{"num_hidden_layers": 11, "num_key_value_heads": 2, "norm_place": "pre", "norm_eps": 1e-06, "attn_scale": 0.125, "tie_word_embeddings": false, "init_std_qkv": 0.0498, "init_std_o": 0.0, "init_std_up": 0.0498, "init_std_down": 0.0, "learning_rate": 0.00577, "schedule": "wsd", "doc_mask": true, "max_steps": 3500}
Each number is 500 + 50 x the weight over its row's rms, rounded and kept within 0 to 999. Layers, rows and columns count from 0. Numbers have three digits each. The size before them is the row's rms in percent of the matrix's.

# layer 7 MLP down (transposed), 512x128, rms 0.215, rows 430-484, columns 0-127
102:491565486509455445463523449526442441528527456608553407533495410417408385626495506403553526523497481464524489568427475464575523579477481532569503534582510553509579486355469513507553514485418577557434476532516484498379517566562474525513499561541556580509513479441488485519462528480504497473469604497442515514536519565467524525488595490508423423531472441538475454494443527488501502491486
091:532476540503473523514428431540531486465429499476447492519489507445553464460481542393463521431406480446479530450512510493533586484444439463428562471425557475492527462554542378496473447550579520473470491483565508410496512519536550469465438353557519568561601510495391560478499405597442520544455485477591518467505462438469436453534558563513502529464523501460497504580597545495500582532563
094:466451425594596474446401446431481485488456513493487553545600456477505479507534381484427422540483538508550511559551501480654536591489421488515508487459635496558485498537450516485517534553518486462450580483492507490522529518564488482439510424470559524558651503448594531455458567511555561586463522462492516511402449533509548560508539444471486539487506551535459542446503454497514475499453
102:430511547538533457460462580433449452512513562466401459490544523389466489425466439372446430449481526553510534516441526507554536511539466542555598514429554538511419459565447473570548435513447539559481463581549556529547542495453443393546498464438481524610494518365525494478518481488462455558522576505512545478530447409537465455470519482506547544510524486546598486441460483519498404529517
090:512535544500588413467372512531484459527523472509444478402477567537548424433617434445507474506416445476457380487596529549550596558549489543513447507378561483440508483533534500570399506401518510504411520578524488504528449445436508539540481520470527437551504508559571547502444431471519530488458517523589547501452489473498479492476522505436575466472509514446594461453515491563523458490456
097:507501521531511569485410653589453563562543523412500468527402553460498625543495430458462445475453498549530446538528510485461426514484533507547477470397430438471454487552489461399585516557487555462490476427512505510502513486554532474498535478600548482491543486577437511624497417554559521479604575462485533501573534494556480485475510490473518470498493477430442406507548538482469584439519
100:389423572478496526525495480486468443401500536514538461557450472438576589488491471497493446449507501479450536535512493441515509602528532487496551527418503562526502507535481492546416422576533480483514548543554612437461435481600499444546469533395482580396551472545423526601525460502506454491516490542564521441481517560440454477547578532548488522503486472458557406631520443588475447482539
110:457437466489509544460469571517422553475533484496470500467530539584548521530549522567403451450521532455480460516471552468453585496448398421472548460522518473557532567516602504523469527440436370458516510527512546501539479536540432481416530617467437632491564480506452473504445503430552528491457542529512426493488454509547480512515486591440440614525492512475491619436483480524500374433479
098:529475466454542637482509487452432507502522573518528395415600424553444463480490390569531517456426529497432493484356447440576440567425467553560538498486552491476514648555472453521449476498510523524443586482508485494553565505590504410471501544488509519446479515507512529532500448490464516492508547456434490560479470496391509586508539440466479553501445493559459471447487534557553498563466
091:588508544564434531485490452483425396523436549461534475497545523631478447508511469465422479463561632526497563496449553482508488572526425547539504530449445545512412560515517593405473519468486497538520433530636613476475513497527515520491465585473506507443488569578525535557468478467526353473523503501416538492473495409534514495508537515512516581551468502505561467477472584489420485493556
092:496515572505472459411553521422484563517507429450477575516438457425509520517516582431489525494483454480460552557478529506507467490518520510501479475473375544618501506493597501598485468514493477553569464549469556488498484552551448408493514533655524509552542552510482465407487559562440553427539546530574521454493463475578442462520448451476560536569420433509560437543577476484525527365474
105:608462405473425490494480496494505528487524510527472575553371589547484584517504531425511562471496454441513466593498449466506573565457395556521553420495595468444528584460465516414425439493524511547515506458519405534595517479404524487502503482470530505485537475528494552594445444478577475568480499477434435536526523604465487465482524565456626482507524490538499522461468469504550512585445
091:469481477575473491485539570481606553446543561479488510571503497466589427579463502440451478668479509392571409519406545534423516551480441541474478612492584490471474552500574473501473524500390442465465525518440448445488499451506423458442621511484441546534485555515472431460477570501542549494475559472520526541488506509465497511455554451472449528518521568535432490514482509583480462564426
104:524483499491524542543540505576479505428496503499473530488389540426447485484476562440518557424516511460569579557499543495556538579499464427566434493446397522562594635470506607571504440541453507481575525517426602538601523524474529512474517507484516514539500541519481553417494496450446521493462463514551546526423556464526445545514477506449473499469557458553465425420496528485595554567362
097:480467535426445459522570432488414446514381557410522508494561525527501509446440500449429474546529513529427502493515481539481484529570483544550456441541478424515545491437432450453486541486542470555455532444510495423506599478438532511545455509433506552463405472454438421526525553544422449468506425475539444462647557535413492523557479447578501409523480460495475486577517544525407487380496
104:469458414458557440574418478510504493472578503510428537434537464478438440424527592536474448465551511520377358581468501559478478472408496497544524459442564442482470535585493503426441520470426512542528412416458503507424400524476420477566431492458508468547427456471491477540526557515499465544467533499463467518494404481548554444537626550556474538499496496564464522481572548524495520525480
095:471388545524525582521531418400521498517448527531558497509491414452633557475491442468547567467542537537486376568514459492489491410554404431545476460596575628440621495434525448587480513493554522503528523498451524447417568507485485456557521497484496541477402485431496521554456465513469466531444485498439496509497436414537458532493488502548533475545557550510556504525543488456514429483459
101:537472525487605453463523538531574439387449489476443466424544480468543530456532518483535450531522492587588415491439589475491430522510471482519460486466423601441513500550512422530562452449532528479503557479432581469496450493585518538442550553508515521564507447536516407541498518464508559537592449552558467590483511411445446519398468531444599381447494500584469462553517497493475510471435
095:468530445481511499607500523537440490456404426523519378416530539555596421492497517493582506454487505488441533528408508472572476525452523495536484441566516492457463535454495549520443438503532467467370581473560480469448528467443609505431504543457502489470508518470562460452425478483481555500484482396472536518484448520541565455393629483452508567498596541493452486491457457476526371524471
104:496522659518427542431579478559540441461495425470340501450534452490436538459530463497468522489586477456558466414480510500549490462560503517510498484546406550484510454443497502498497545480488491472440440562488494418487540603442572532464476523558572537460462473448472529418459452452473513513588509511501512562377551474404465516512486498521460444531412525441567506575582487570541471565511
094:545470466522481463426505500515608524451485445512436511481568473512571450462498465516508411457580571539431435455416522423549457480608521570443563458508455502485560601564484562503477521548537431569470415592499522497479531488509544543595561559524459511484465468521560596555480513474529497561479466520477466545434410481466502555490532518539490539443479464546555445527379584540578403499414
107:468550446503535480576499520512488538489467501560525481517531530438516478493439467543527532563596471604543544517482508496547467458466452456582538527503554428508466505418496374566594515539472491484516469551475517555577551463532458499511446502414545556540554472559536553459572494550445597563413527461395424368553479460519436420424488484485399451453405492496466494471425481576472463422503
092:461518480531498526480473414509389537385492359513558513530552475452495562519454390537517587407432526556439490440474553485602442601541482454512470433497544548499525546543652542544490553517570436445471597498521548488576473487574488506520479507534507456559438520512500482451457536431539490453569528560524491492534550445468500536557509480412513495490438490516384452513542503501559459473505
094:614533598509446462362607465528382492494500565469466467502594519467560408524525464555504548491516521515518437537489569407523468487438447590454479555513469429482535522512541518514464550502524522413561590512469531524556517481538539590519474516499488509500450552543432516506526492534467505537382475507516515490445455573517456530459563380466529497457541447572413545505491454567544383508522
109:532427427659499532542528501515561532486442609493564458522519511502475467493583436427442536504431513559519467532620499509565511486512463481468496565456443624541382465484480479482409407554522487495403432454443511514438526456463542528503543568488503516522484541529466498408531523486437581413566506596468496499552613564510499530470495436481456494425449497500467489529530440495475487429480
095:534496476533523586441455515539379447433570449562489518462445491385489568551502492500480444528457524429448555546574440569481506531539452464561494393447462548502522487569531423437543527510533590523458514460489525520504515645483504546498433518524600484490473515542499512477536489607544556490519474401547529419462553526534570463455505542500519490514375379468475451457451580524447476484535
098:491424488538529452366619454403545485540406530473453508604471439402477447392479433503553583493515428494519429462475545411471473530543500447541467517506455570540542514500511537467482507541449570488519468460554472517429463535469521492495458467480412429503511520489513483576455488560504553514508522422450447580551419601537545468485510500521444473510509432589524548483462428442606553563489
104:486466548510507487545475509571434586549511479603507641568533453483531571479506540454549550451531538522534551489560481429490536540529384528544528509487593516460523427529530508440385572480487461439508523490448481484554392519500453458523554459481490541407508471499504522500483473542472521557451528499466499500527452369501499332538481485463485503524580414437432509584511505507424547503389
099:489470577634537389561558565557513482555496556554473478479530449499423465583522542473510452495430513471503442563559496490547578536459517543476458644434507540480480454467496552553578491488445523506572441548463492467566512441393481506533529502515419450545468476568468426482497430506423455441531500546553467601436582437504470517517479495448461518521501632505574501499479543491527546494604
115:512474475494593503586528468522551534465519597606531488481553450439472490524521452442540420493508514486503398579505548483510551511503543548487497498429521564524526520459438525558433472633566505543459536568503513580477498534447497532427539510456496475540487552476526502467500498407463498582413471504544537510446441456583471495363433481557562371564547453466542577581377553511497518481486
101:531498506501542416421456445597487525425473410479557534467583575496509457566487484426538546575459515469443483511525488497446521465557490495501586387568515502536542492555517501440578482592475504456467523496546531430338501483530445514543433519546494496508525583498393543452525497478530506523494454427483556386489524519406479506470526502435512554504470461593511629509445546491541535394545
103:516539507481562479614506524475490514474542550449459444471480456462390525479441484431530416461492513516500495469478497550519476456506452484517462474429445443518435465523493480514459543482410400526524496441494505539524482508528554583505415474471609490482512478447555479534537518434558517410580506365469467468511395450433438515564551661480536547387585463393463452527541527483542441500542
099:501494528548560488537580404485521426549541558467516423434524530425435531567564422436453474489505516463536391499517468358526485464455406468526564563397533506454429473389479580438443514482460388532509502496577479574578493535477564426569563489482527504507546580459570496489486558407539524506487460502403502504442450505386532498533529527468519532554528473518524501481525471484447470494507
115:513427487479391466554470442486520496416519517413561464549562426525593503460434615494478570475568487500488554504568498549499611560458454576445464564555458465599508537466529496392468420561481445520443577534490434509543456578491497495592593508447475443480455487492428506511503542511498441560565613483452455513512507565447502461442534535521540592527494546460523525517495512568439543452522
114:468503571526448479492525474487498487519586504495461440575463553523524521584619487546436469494420540448510463424475544480448398564572443491469538440503535437536521404477508357507510430494445460431508555590500485618617490541547497487545450554414583508525567555490439557575543469469443462484425436484481502518487428544524420441494428455520503505546528534533460516464497508525435487422537
091:547371504466548492447535611610508552565555442526532540456538505455515597525492443478468441504472457494540475517416492504502464574504522470563445411485480548527487515417513473588450510522492479555497486516533531566528485588537638489495486586470523543540558634579559464537478535516448504545472528444392466504507527492462410431415449508492548496500448449453460590464386503485488536504498
095:480477481472547389422415484483463559491496513359568456468459434524604490485516427441566497561531492506549565564508601461551485543462584587530507562499580473475516559514487529556495451512500455419516437441462465512490459445530449469533510605518426486412572500514526462537572389459537435481450510551461456560471387490451540535481529460498508552465485507565540555462573525457490410467481
102:409576561435510454517544498506537500455534519574415589534545506438498446469492504480565464543566463578465469511431493489553520456457553581538416575411410555465501441449542531549483498442429510545498459578496571502477456502541439442539391478522478413468473495381506544442443510373428550426474509485498466517482453507556500496497528549451507401475505459496501513531561413491466393576477
136:452547533551544582275519499517511444497535542417483591514608500486516495545568592522496477479430504559485462423512534509548544511543448459566513452511511475522453520345523457526456571446450488485428518555457421486435483551511421530528539443459478482489558517548544541471546490501596516523477451525601561487476538460501413503438456531484507469505480479559534436502500538569553445503458
101:464531604546551384484545564518530549547537483526497480533530505510491384546539424484448549522555541529487458451523474562461521527470484561523628478533477601473452416473540523464482470531576528497457461575503447473435492562517492517510465542468471555469604480417534488469523533543400512476360579464455402499446483472483442410461485493593531572495530484501448491599500546533499450414427
106:485599505475483523446509499575464478537479485484497566484399477434572493494538536560568587488484529417466545532397446431486492451417556526550559495348584459543506411492533572525475496524473588530454471497531490502535395480464480556537585507452430573464485452479508482414441508489472469558544483523431399492491434420474490539458529479504535470441498497511459483512580589500433544507371
088:533464502546527464512450483527484506419445506461500536446518599511449431429489508432414454405500504509524557506559510474487548508465506550505605534511532488509436488579515508450401569543482528548487373611490503464435486490464545478470535497507557562455436508502602500507447595539400512466507605467562531484493525542481544431425600467599418571413374525505484455494551461534503511533478
097:455478465542551503493434495430507513560498547508396445480413435481459460514564564555406589462486493468502594520541475500418490461435490526577583432514438597480579517569503459433549534436530395470493504526478467485527591471580496473522454468555523513436500482506473537388533531537489484479468567530513595527592558488475478624474477468462495514524521485470420517573389544514541468421566
108:460470542554528421508553547513428469519448541517476463517411519509429521635439524530473548555501565458550506551450505504549457554498539506509419507505398477568518520454363566479513551426412521449545479550538488442435596501515489598487482492488527486527465533560522552459518454527465500459505599510555441545520499581524544433547556400510398480448553460584502593507546416574553536489491
092:555469503511539516532466451459511516512473502403500508520517492564449594449432586504485522555520553444529521448541386541388487442534454501432475529456454586466441582523556437514483535574549512458457543469444460405480448518535566480476475557481474470492484520502445438606450448461502532478439530475540408451545555397478475516460570560544448517473512631488530413507463516565536638513435
105:559406545521511516559466446551522500557528476541498386492504514562444449497554403452522416483481482463495483435563509434517489458476528493444506397429502430558482457479503493605536498544513489524505424427438485489537507492458405406463465507417543415559499505502521447489484516586435511465567515557483505546531526529449383436425400412566417459463473457400440473429469493500446542468438
084:477409446599521503477491483530476555475520498594442570534590602514590508504535488493466461501442539501489512505451554473555530562530608518531546518555513563383544544472503538477445524513483564455495577474498540471461577624524556508452522506548474498537437466479510515382530478467492554492443479541471561474530530568463419463452584505497370539458408584603435518459545450561539489538465
102:509559439494419445487459584593522548479463535492519427438509580488590421525518518413486498506555592534487466498393428474591510592496454521512435469427587509516472493491398582529546520492437581464546487621465510449503482492518543459467430443510557485507468517479527521579489419637434475391481511571534480534494506471528430565524523544543478474519535588557473508529570490527540496466477
102:562532570493519517495499452419459477534445533465484570599522496505454430500530408579464532543523553473502462490549441583475500557555477488484409474535476505400443351574477503483507499472474520496428486529469452497419435427495570536436484502479545491536447480525606378497559635486530466470526509565495483456452466431517573528573542450460448542470529436595436482522547543479480453538593
104:426428553470547512417473511555470454482614532472461457559524425560462376511582441585457417542440542436567522538550434511559545520465488408452431464570539502455452564468593475493428530364468468477523507509514524372535516470484475489582470578455474560451504506498502473518549473559446511442574536475454525552518558499483527482526465532575489544577609484486516495450517474456464525522468
089:515547518474517471508582589472442419487485535524576603459600466502527477491460498511434419546500583528498492563449446418392535451570544486511526465521501538575549533594440495464483387578409481542517453541548437550535496511453513480586485502491581438464552541548401491573534548518578501497443447534564476508535523537436556565513505550588573510547509513586488508463514586578512453475533
104:462467461418511456540587501485550533473439591477527555447431410518439618597555501481465595516487617513575517470412483488555421523416470508495481470490569422460514589461399499482615447503525513480535500434485525431551492504503483544520524525384491473473537416436536442493547408511455512543532528580599462559445482546542453483525547500495540490465558463499460556483446469500555509533463
094:560465604585475416539536492462520476522495496464467530512457550553591492482557493550551423369540411586489435527510516429566413493549522565403463487363513517448503506488483472533525444504504465448474540454530453455562504473571547523521486424528477508543624523558499491522470480407540520497460571454518402546464423433563513552502472515428504439539511541539440528495435451594485441501552
096:532492422438596550420522441513540506488446417564535526513515578497465548495511569453538504519471513558557389465451576579563509485415440438620527447500515547512481483414476518440466519527443484488457554523511491551437477478499519462501487555429522491512416507520555451472478493468386465472638463530551570434542512581450477453521555427551457543454502463493416559511594419591513500551501
108:381495372413537472506541448440438500497556551512513588485549433514409520499484444423450500467429538527478559401479538566556503591488455508492512492528481553527574522555560516516375493524339518503461386461543565495462529474545522515489484534483547496477471472455529593472483471472516494527483526572492474562435547485505457556538602499568523551479444508527447501546533479462444487524373
# layer 7 MLP up, 512x128, rms 0.209, rows 431-484, columns 0-127
099:534531436513481493484531542444495504512517525484629388392504522555437512554495536567560521415495504497535590434531548461515454454505479513522474620489419452492575540493523480447542542511525458518578520437456429574546504550435493433504541531530432545435487500394491384596510532497622469570463481468491529588460543498520594502465516509525454474493514530464427540489488394506550440407512
096:519550520490410347456561503506523531531492595496552495589556519590494533495415556540488503453518534471492486528534449492577607462474593490530538546535420424492491481550452469540496525427525541535520465578477497454437521393500431473504399474544459475468527465512559533625494494451443402481420483475462601525546527474562487531600481491465534421500535463512389549557483511533476532470544
104:491568568412514487492472450442477561572501499555455517398486531512436459458573407506515533489398432422494516478486559564431535488477600517462631620442534430460534510550436463434544572504486561566461597454514486512524484489535475553522481489507455409519584472552488409450490549474567525482531579504530591414514540510474504475426521502586485572493595535487492525526514548479546497556507
094:605551476542519601470540535473446452450500531462438499526514493473512456500490562516527469493553522588475450550396516487391436522431516534498496529532459509464483484576470583452607512487493486469451523487480533471492537481536526446492594523471527576462459574377422460482513592555499541501539541555529456439477444536450526555551462510585484578471425625525559458509482554459396542406396
098:508484437461450388489490536444539405540459567567560479500535473468481506509534539551435542567497444510527553384484484529556510518424524445486586621459425578493438646479447502497531547500422517536497453517558451544513468583443439589458555477432502513498544471529487507528468518498460532460489436503447547501551449513540487536464424532530531562562471590489541450480422447547459483403620
097:577557540508461514544511494460445501479470443493430560525463460481475522469483524425506508484485527538498516551423550535502478564499593504506552559446464462500510524523445426496509549552614432637441501361476516529513429510547408501463399425462569482495559490626515459531497596435535507481455505499446571385515505535586483420457567485423453419480492476552525521553545596515499544533505
108:448562494454512448504396486451442505548513595473483527473564512535533459464509563452449507523490542526530550553421424473473555474517468432509442530484436538506495450517506468555455618595435431600541433502501448527616504452552415515525571421562573484501499598471548487489403481488544427488466485551457461599446447480545457569574520538570547487501427491535447454467467540555540573493579
090:480529517526486445548592441514592576576513411656516493507530435496463502486551532576497448450538446535576410395607496492483486378533502519494480488535459517553544495544458464532543578561411507431504457494363454540522420480455565504566491546542442481473445543505510489527523577457578494514502535569489530513480466523527440468496429546446588534539593468556502480550554553479490503519512
101:536446542464494564455402512549568435522558479523447507576445492460574473552507540507549540519499489488552477560563495468462553417393616482508471521547637467455472461523477482547508557501495491485465542406516435457494576557418525534446577476499465402541514461433446511481515548444488590513474562464566447552508517500453475504545478438463455508484601448588399514511467646520514504437519
094:437528443550480493494440484493487550459492469504551581585504592537449502447453478581524376488538526445479477559535464539491500526493440465543481421653522511528552403569527481483647575513558435390581490512481463437524460479462546528448520455421469499410458430514546491495466482534539482477470501577500505398489506603445529499493571420506513498560480448590483473454476549529483504544445
105:572462484379569560521525470546455444470380473545540507506539487539474486463491528472487588532406520465496561520543507542541533506466471487400507422510392546425478498501599565526417554431523515476525408455466460466586533546576540573590462440455567405560476475524513454522538461395581488529464472459519543533511505505545473474502443454588451433505595437524470499535518561443563516514487
095:591593484464476535514452459469489483529437469502531549455465520551514459478488403475527599503463559597451474451594573522482512581459579460490559426537547480528557416504526413493478477524558488515530432469599574485591544571511608539537353427484475429549515535490480458539480463519449552537556486492488565458501567376570564585530475488502521474444476553463473569508498466483539518479520
097:481473531461495562507510528559440397504476477552592532471523493460515516509574469519549386588498542516557518481549467562591481484514418519479626467455439550443458483526570440485541539546541506518517532448500536533511549560545446484445448416517430408499389405480455468574466455494466524526424487414396570480550461561488493450509474590492503514441570561524510570444452475543520572567426
101:506554546477474581496511570500515572550573522566494437424509449503473472599504494465470553472449495480516507325505498430614533500389459460446559576432460486564529518444520463562470460577501449500603519463524475547470543566539507515531454510473501535626495449552499521438514560457476555511489546539442436557442537503549557475573453470428484479534483533484415481381533485531570573528487
099:521671549486434534528502582496427502555618529569491528471422498547491377495480534471513457571415457447529520408368470484603481518521453480393449606514538491531548469539533446505472517504509544585461561498500449593502499445480541508485526520507475531520554450485517393501537513469572433500493468485585562460515462471492446494525498519485438480522452532487465442566411538466451486569484
099:557640535388546514482456571487480482314531477447531544403498549502526475573477514558449391565522519508420473520494562451524494574556468451531547497458462493473539450530445442517480490523559519458552505499502460526448562486495402434558620466500552474517555425531515461516546504495540525559486511466468459475491541454497523452490493466394547499558495372530494494584478536423508554560476
104:525522459546471434515585453474509427459502553604534563536437424483520434542459414491545504453576480478565537522583557544590565524516500463461476453496478483513416472422531528502460633524587539498580492526480396519541524460599547423513547521453579549567496441522543448488478495494558548467465542476508431475481465467463492458602541487442506521517541515455471513413384518422597493575496
107:486530547564512535497494525502549501552377511435496491512491419514467481473529520446485529588446435439474445511435554472499368557470448556430504567465442431540599489530418593574487572557485457519587544430487483566566476541548443466465464432407510442517504523478541489573536519561474564524488507524515374369509495486530544468528482426422450479544477566535466549476461548535453534428510
099:539557419468526477479602456467499535510565531402480523492490503463490474516567560560453438527430604535524523491573474469546608507472448508496526450473583484440613529548464496496508517574511528505486468533524492478542530385521477471499497458469496464541462490550452521528557539590509458594541437456473427443612448535497546499530523429455432567479474398615469480435469575442515633438520
099:480410507468518510537497446501431484574477525504547577488499446460536507478458446532581596520546400538516550585460501496535574380374541455530574435538551496442469517443497452450510495440484532398514591539487567509526395502376504465482560401477518501465500534423462421542462451460501467573447449450516514431547549514501516521442498543419517536554509539448504552567591571509490473505529
104:458489466546494502531509547417534468501413591645496442469463483522484522527544522509521528485470532483506560571581502527424431530486511512518534486515508472467514496539564421483546379450496448563498547593510536465498555509451551500442526538490484568438489488504382519409458503601494535421581443495486464507562435508435459594546494429521519460546502582515513449462421436373590465536408
096:462463510494532582502489498463514413500412547525455421563465520512410539539498514546342467551615536456540522456519541448462463410577532492460474481498538413578566485475481458380512386424449479462483521583464440479498457512464455464565473512514510523524541469420565419515612530502470490504505504486527576547555555602524540447521471519562459580486538480538553518525470588489440540510469
093:529470432495581515530493543465615518542387432611546470511577449538478605464470572571510521539527440539427413501533509575536491468469444499510462466470455533468492486505417508485496526452620484508449612472508535492416383446496563553535571532523386495577518492500559446487497532512484457476505559553443462490516538533521461524518420521416596473455501455534490524560483480588472569561508
101:443424590558528465441512390445515593451481501477549469387575472535607569520542425521518483489477480443502546461513530529476482379447553504417566545578543525502523536484539500518520468424465460485455505532434504497580514425512464482472425516463470571578548567567495480498532459525509531455469514487546482543493577451453616575563467514493396503575540595487464510504513636458495510468490
108:400452553586507546524465461581486451506448462353473492481522529467369545473525518437517420495574484580435492446508514458487443495528435498413487580540440508495503443507531459585465565508442444526530503499597556485523565444556480483478509484468420485419460478532516561495454505537503417631504563530506550593559539542432539518432549438478427538514541523457512534524511542511592515575459
103:547608447461414485577536604558517547444540482519480538453571511495592503550522465549477527525451436464513517430395540542480496596534494447480506459499515505511499360496458463484485496507628477547465513519426511489650576413498517551541553462463501527493530528577461565520482506443435507493504448464533502463481476470527558555590490506423444497500478581391500523434439511468464481446602
095:482552476543567435476464476548488420498462511517575540492455507594487479516398479457420413515545576540535539676534489478593553524594494472443570583552472512422446425470509490534610454492493521566543440514529468551510569488495460556537528552421547443639500440440503448575476462476460545461487574531448478523504498453490518434545501480529508498446554462543551547545441505542469452488461
109:383497432484549499497434576572440471403556454546439442545536433484553531577562443532362501457546449511512518487598475508564416469514554430489573548432454544534523513416440501439436553499550523516541517594470501418477489524493421451523490454493494513517404589411564465496545517452509523513512547522520528495509473496544542525473537444411475480474505406477543554501491637458495515545531
111:454610523490446489531409480482563456388441538463409454460531443519508456475600442423483500488466495535545491488567523461472510449485538532500543497521469435483464540518598466515554518463624439556501511574431468533451449535448549518463373492464544504514430478554532540492494457504509493548455453603487478547582506443581512467552496477468594572562435544567404414446547578494517491453450
092:501512521549555514534495426543516562492484518505504578475619438509451559454577469461533483523516578490513463488506431526449538481447538508399475479494522533526547516500500489526586501487467460440467534537508377545519565458478469506525471534473478463487463504588522399488460509571546517430399545452501536427621536488407486519600540438460461584445444592512418494434456476497356614547475
100:463559489533441521537469486542567510492576547533474525410475502571480455578598530487426420443479516493487435566489460517569543551470388465486527422454500398497538513466518535450566497532423524473557454494508482550468570535601473478473498425392444362511570440473556502482506484440507403503595505530585476440472508512461476466585474465388512450446502425468484485502518531525568513582542
101:477428379471386522482538448511403531529446554488534487428500589514419444563494483501487476486528543450488592544454451562547461626507374464466527533493500544527536516512397489538511487479469505477519585485529452486524570485563498473569552492456438537464509436489462540459484461533451497619518519542514467407580466435475546482513477481489551554461375463484536539587451482449589530546578
096:528535491439499414480525581475452540561510553555493464503455418575552395509528539526496412513585474439462505403420452613598531495514485507524512489531493432571492505467521521492486462440537370485443510453516451448473479528475475546576494426489480606436457550633477497556479500502393524493539477559541539548526448505491498481412544409500515527425542438504578557589438508497535501547476
106:651497474463501500522475422414513457494481492486499483495520507538499545508512435441545484549477519585470511558540494484507539411492581469497511492510480498552540554640493534458529587441533612525496514429459524507419500403517424519530517466488454412465541482507540392483582428456528531535449469520512530568513556396537383525547472506469489537480400520475441552492399615516543451460569
099:516517507534494490416441539498537489437498422508492480495444480502518477481460532555518533542514521512515502521506569482520488391481401556380565565462508426443461567448420556500483499513446437511538563530477458493542513432403563590399574473578493488431511459533443467614563396470557544516464481513531496486484490522477525506581596460462420435534510599541619456584435510539462497544434
098:472477579486529593440559550403551469455478534618471516577549515445541603567499447452476538511512443488469539473405406457409492444509524484462547427510392543557515589496444478444454572456493459557529488487439469517480457487555586534463500453420541454499548562559447570501486494422495573529490549530547507530501534519625523543601620549454486504566543501500486523521454520475502510495552
098:558461357609565448611440439498423442521568499496493539473547482537503597525509511558487615448473446500466515462618432529512494451447570483434452540536471438525529509519536518535445539567490449519453547421469458396505464508512539560514594470484465559569509450464511559497486539411426466461514463465413517444463507525553433525475418604492455565527482510483565531581509480495489496481502
150:519414528554544547472522463515538450551560566449521506584542456488486432444550577485532520487440473547546495443514503544444523527558397469532517483427486526561457475321554399377488575504442486535439510500437401491485542570510469558528525440468510538503559464483565553439558563532593469516473456470581555543480483424526412506513440504543475451538517557539598504489466479582482544493503
104:458556488524485495471519487410537454546489459372581492487580502499529409497452455441455489465449438497585460548486512570543531417477558425432513475489511512514434508404401478448447503474496518479526511488510615533528503446583420502402531563523524497464531530585604483479456439483567462540590528556467484452607544591420505496498493456511454493467565529535575470453481532434539555515601
100:513479451432540637545528536467525521533457442490503436500527529467481548494513458471468373534535481548536451469568488502482506540509517494503508515626486561511304445442471459506445558502570482487514515530411519476458543493568537453572486446471521466522478469386481521464554590469547541562414514430587495523487537473446547536525584549498497456448459600466507501562472373472504453442499
094:448533534438440498555505503510538527419484407437620446511496417474480502576554563495490507597449548487551483521569569510488390481517435455514418512498478471481536581495544469536496460455442554556549585544480558543562459441573545474588424429507514553521500536512477609483554456476585528441520476506497501530489470542487632532568571486470518483558487515396404472448499534532504603543493
093:415558507487402523510522463400486486551535485473528503545481567467589539506405405489528575541525578514432453472478544590527542479527472497456479536518432418449455567482432508543567486557503532536427484479477485516463518505558548500590525436482563552488467483525519497555640447438443523525588502462551409554450444503416536491438538505584450492463521543560493561427395489464555561503590
109:456522532529533563520472402491539492520460550506451490530465519525484439487425481504615439515485502579371475476456533465564504466462494458373525499573449495480442532589518430558444472447527478506450500388387532474495601532521553493578567523532531458471526483434506442524568542623643533574493426560512537529472451496517551534484462500548540552447493481538509493590470484442584510499470
100:462476497451494461596467470563533488457546429501528439496529499555548474477466477480451552420457569507426500572529499638457531491471434514460525395558471510441510418539443467506516440477476534469433547518450520570469563403584513524494449501431535426485573498461526475562477557586496479534466466538463563582585528570535475493501523510402405457461491374468524487622501458480546422547550
107:511531483564400401458421497429518552551401536489501542564458434492439438488470451564457486576503444541406559530507496487486500430506427477553574537461501494497460470517436461374582439438468523531501499496482448569475390497515614534576493398495553534521480432502436478502562490475519471569590423516473456499495499447506539483474503516554503441572504498474450432551601498401545460521440
097:566465442554493517535535418402542508461544509475490566605502460567508463355486458526480531474581551500438542502442485586537497525529487554479476393428522474538431430383523521558561529438483481495517430514357460449410532544485463578517521414510466510465503469499473575480539544497572420557472503549540474525463427550500498527554541450483475435558575460548418548476529492537467484428470
109:506425429529447565520508558436565479446422452399541473482537490498521595477509516424482431507563441482525553445560520508482421508466445487529512508594494401528464531542444440534430488555523563473556393446534426462588499456431481484470515450543460485513557505537497481473513533521456535437624447516516590514468494613470474498572556430438456453508541478440552548558545452607591510461510
092:505506505551555524517469484420503498518577481622545519419533541528557441482574567530472468500410374565456443497566551527495490540422526533570579545614444514478469485490517503494516460450568538470484573543504480489524500454467433617501574456470549553444548458549581390568477525476448505468595488473564536485506508549483488467537433556464488416489514517469497360515509468517487556466609
099:623455511424471521508517582345501435542463530503472564479583504534486451457522473537607612483475491505523436418479510513445470487492537536618566519488460452489517505590436484485523553555562431547491452466464532470484414490506539525444455497596398482556482526458441568518469525503519441423508464592499375425507500464545512546438536542512421470447487538517546510479470503503552537463415
097:438490451548561549475514407556509540541535470492507521541440488511535548531562544527558487525403544551476501493477502515488535585513510409503515544573515471488470550428444518484575526419557453490397615383449549490471479402489435528352502474488459567604402516559550510487399475471452439578544565497479520463545493561540506433542482456448426459464466551470513510587445470518494491546531
099:516495540461490483436494438436443498484554466477508431446583460504584494480437558428464479390532449554447493503493590451481512458494493489429571509442517534455552382513491513406517435530430468540470516581565436504462519453515528421538526507541525585492409416484514533465493536478636521466474523534484551577583411480443563577526484517497464529514505484467550509357520532532581547461591
104:458558511436470489506576516436419547520554476446602474493540586524502415454501527545498464482467568463509526452499471549410557447578552598523526461532544489445513459538531586472584480505565491542496479625478504439536531435541554432460530583483530520490434519503528504459519526471460487534495548447433511492586598406397445497500421529561488525556496521509516430587581420392485569465539
102:499485510510440430540477524489475467548569569555489557507506474499525473477488461535595464451532555482495586494552503529581530453587559460381526538519498514443516540475482513570450521482588496632466500443421528468530537531464556563427505447498577494428518468448433552455489538521492428562415468417525374503506446456558525425481395509405519528534493461612450545494391464462449514490555
101:564501499517513493501459562490546555494490370466524496525441458461492425529476580513470494415483410514476465519467494562387450468624576565497575599466460649487473510558381470450454540550434570562533465527533532497497449608562526491482504486529580515512465544445475492538541501583562483533520380477493461501555499471479530468521504559540614436515471486490564501520496563506576517472464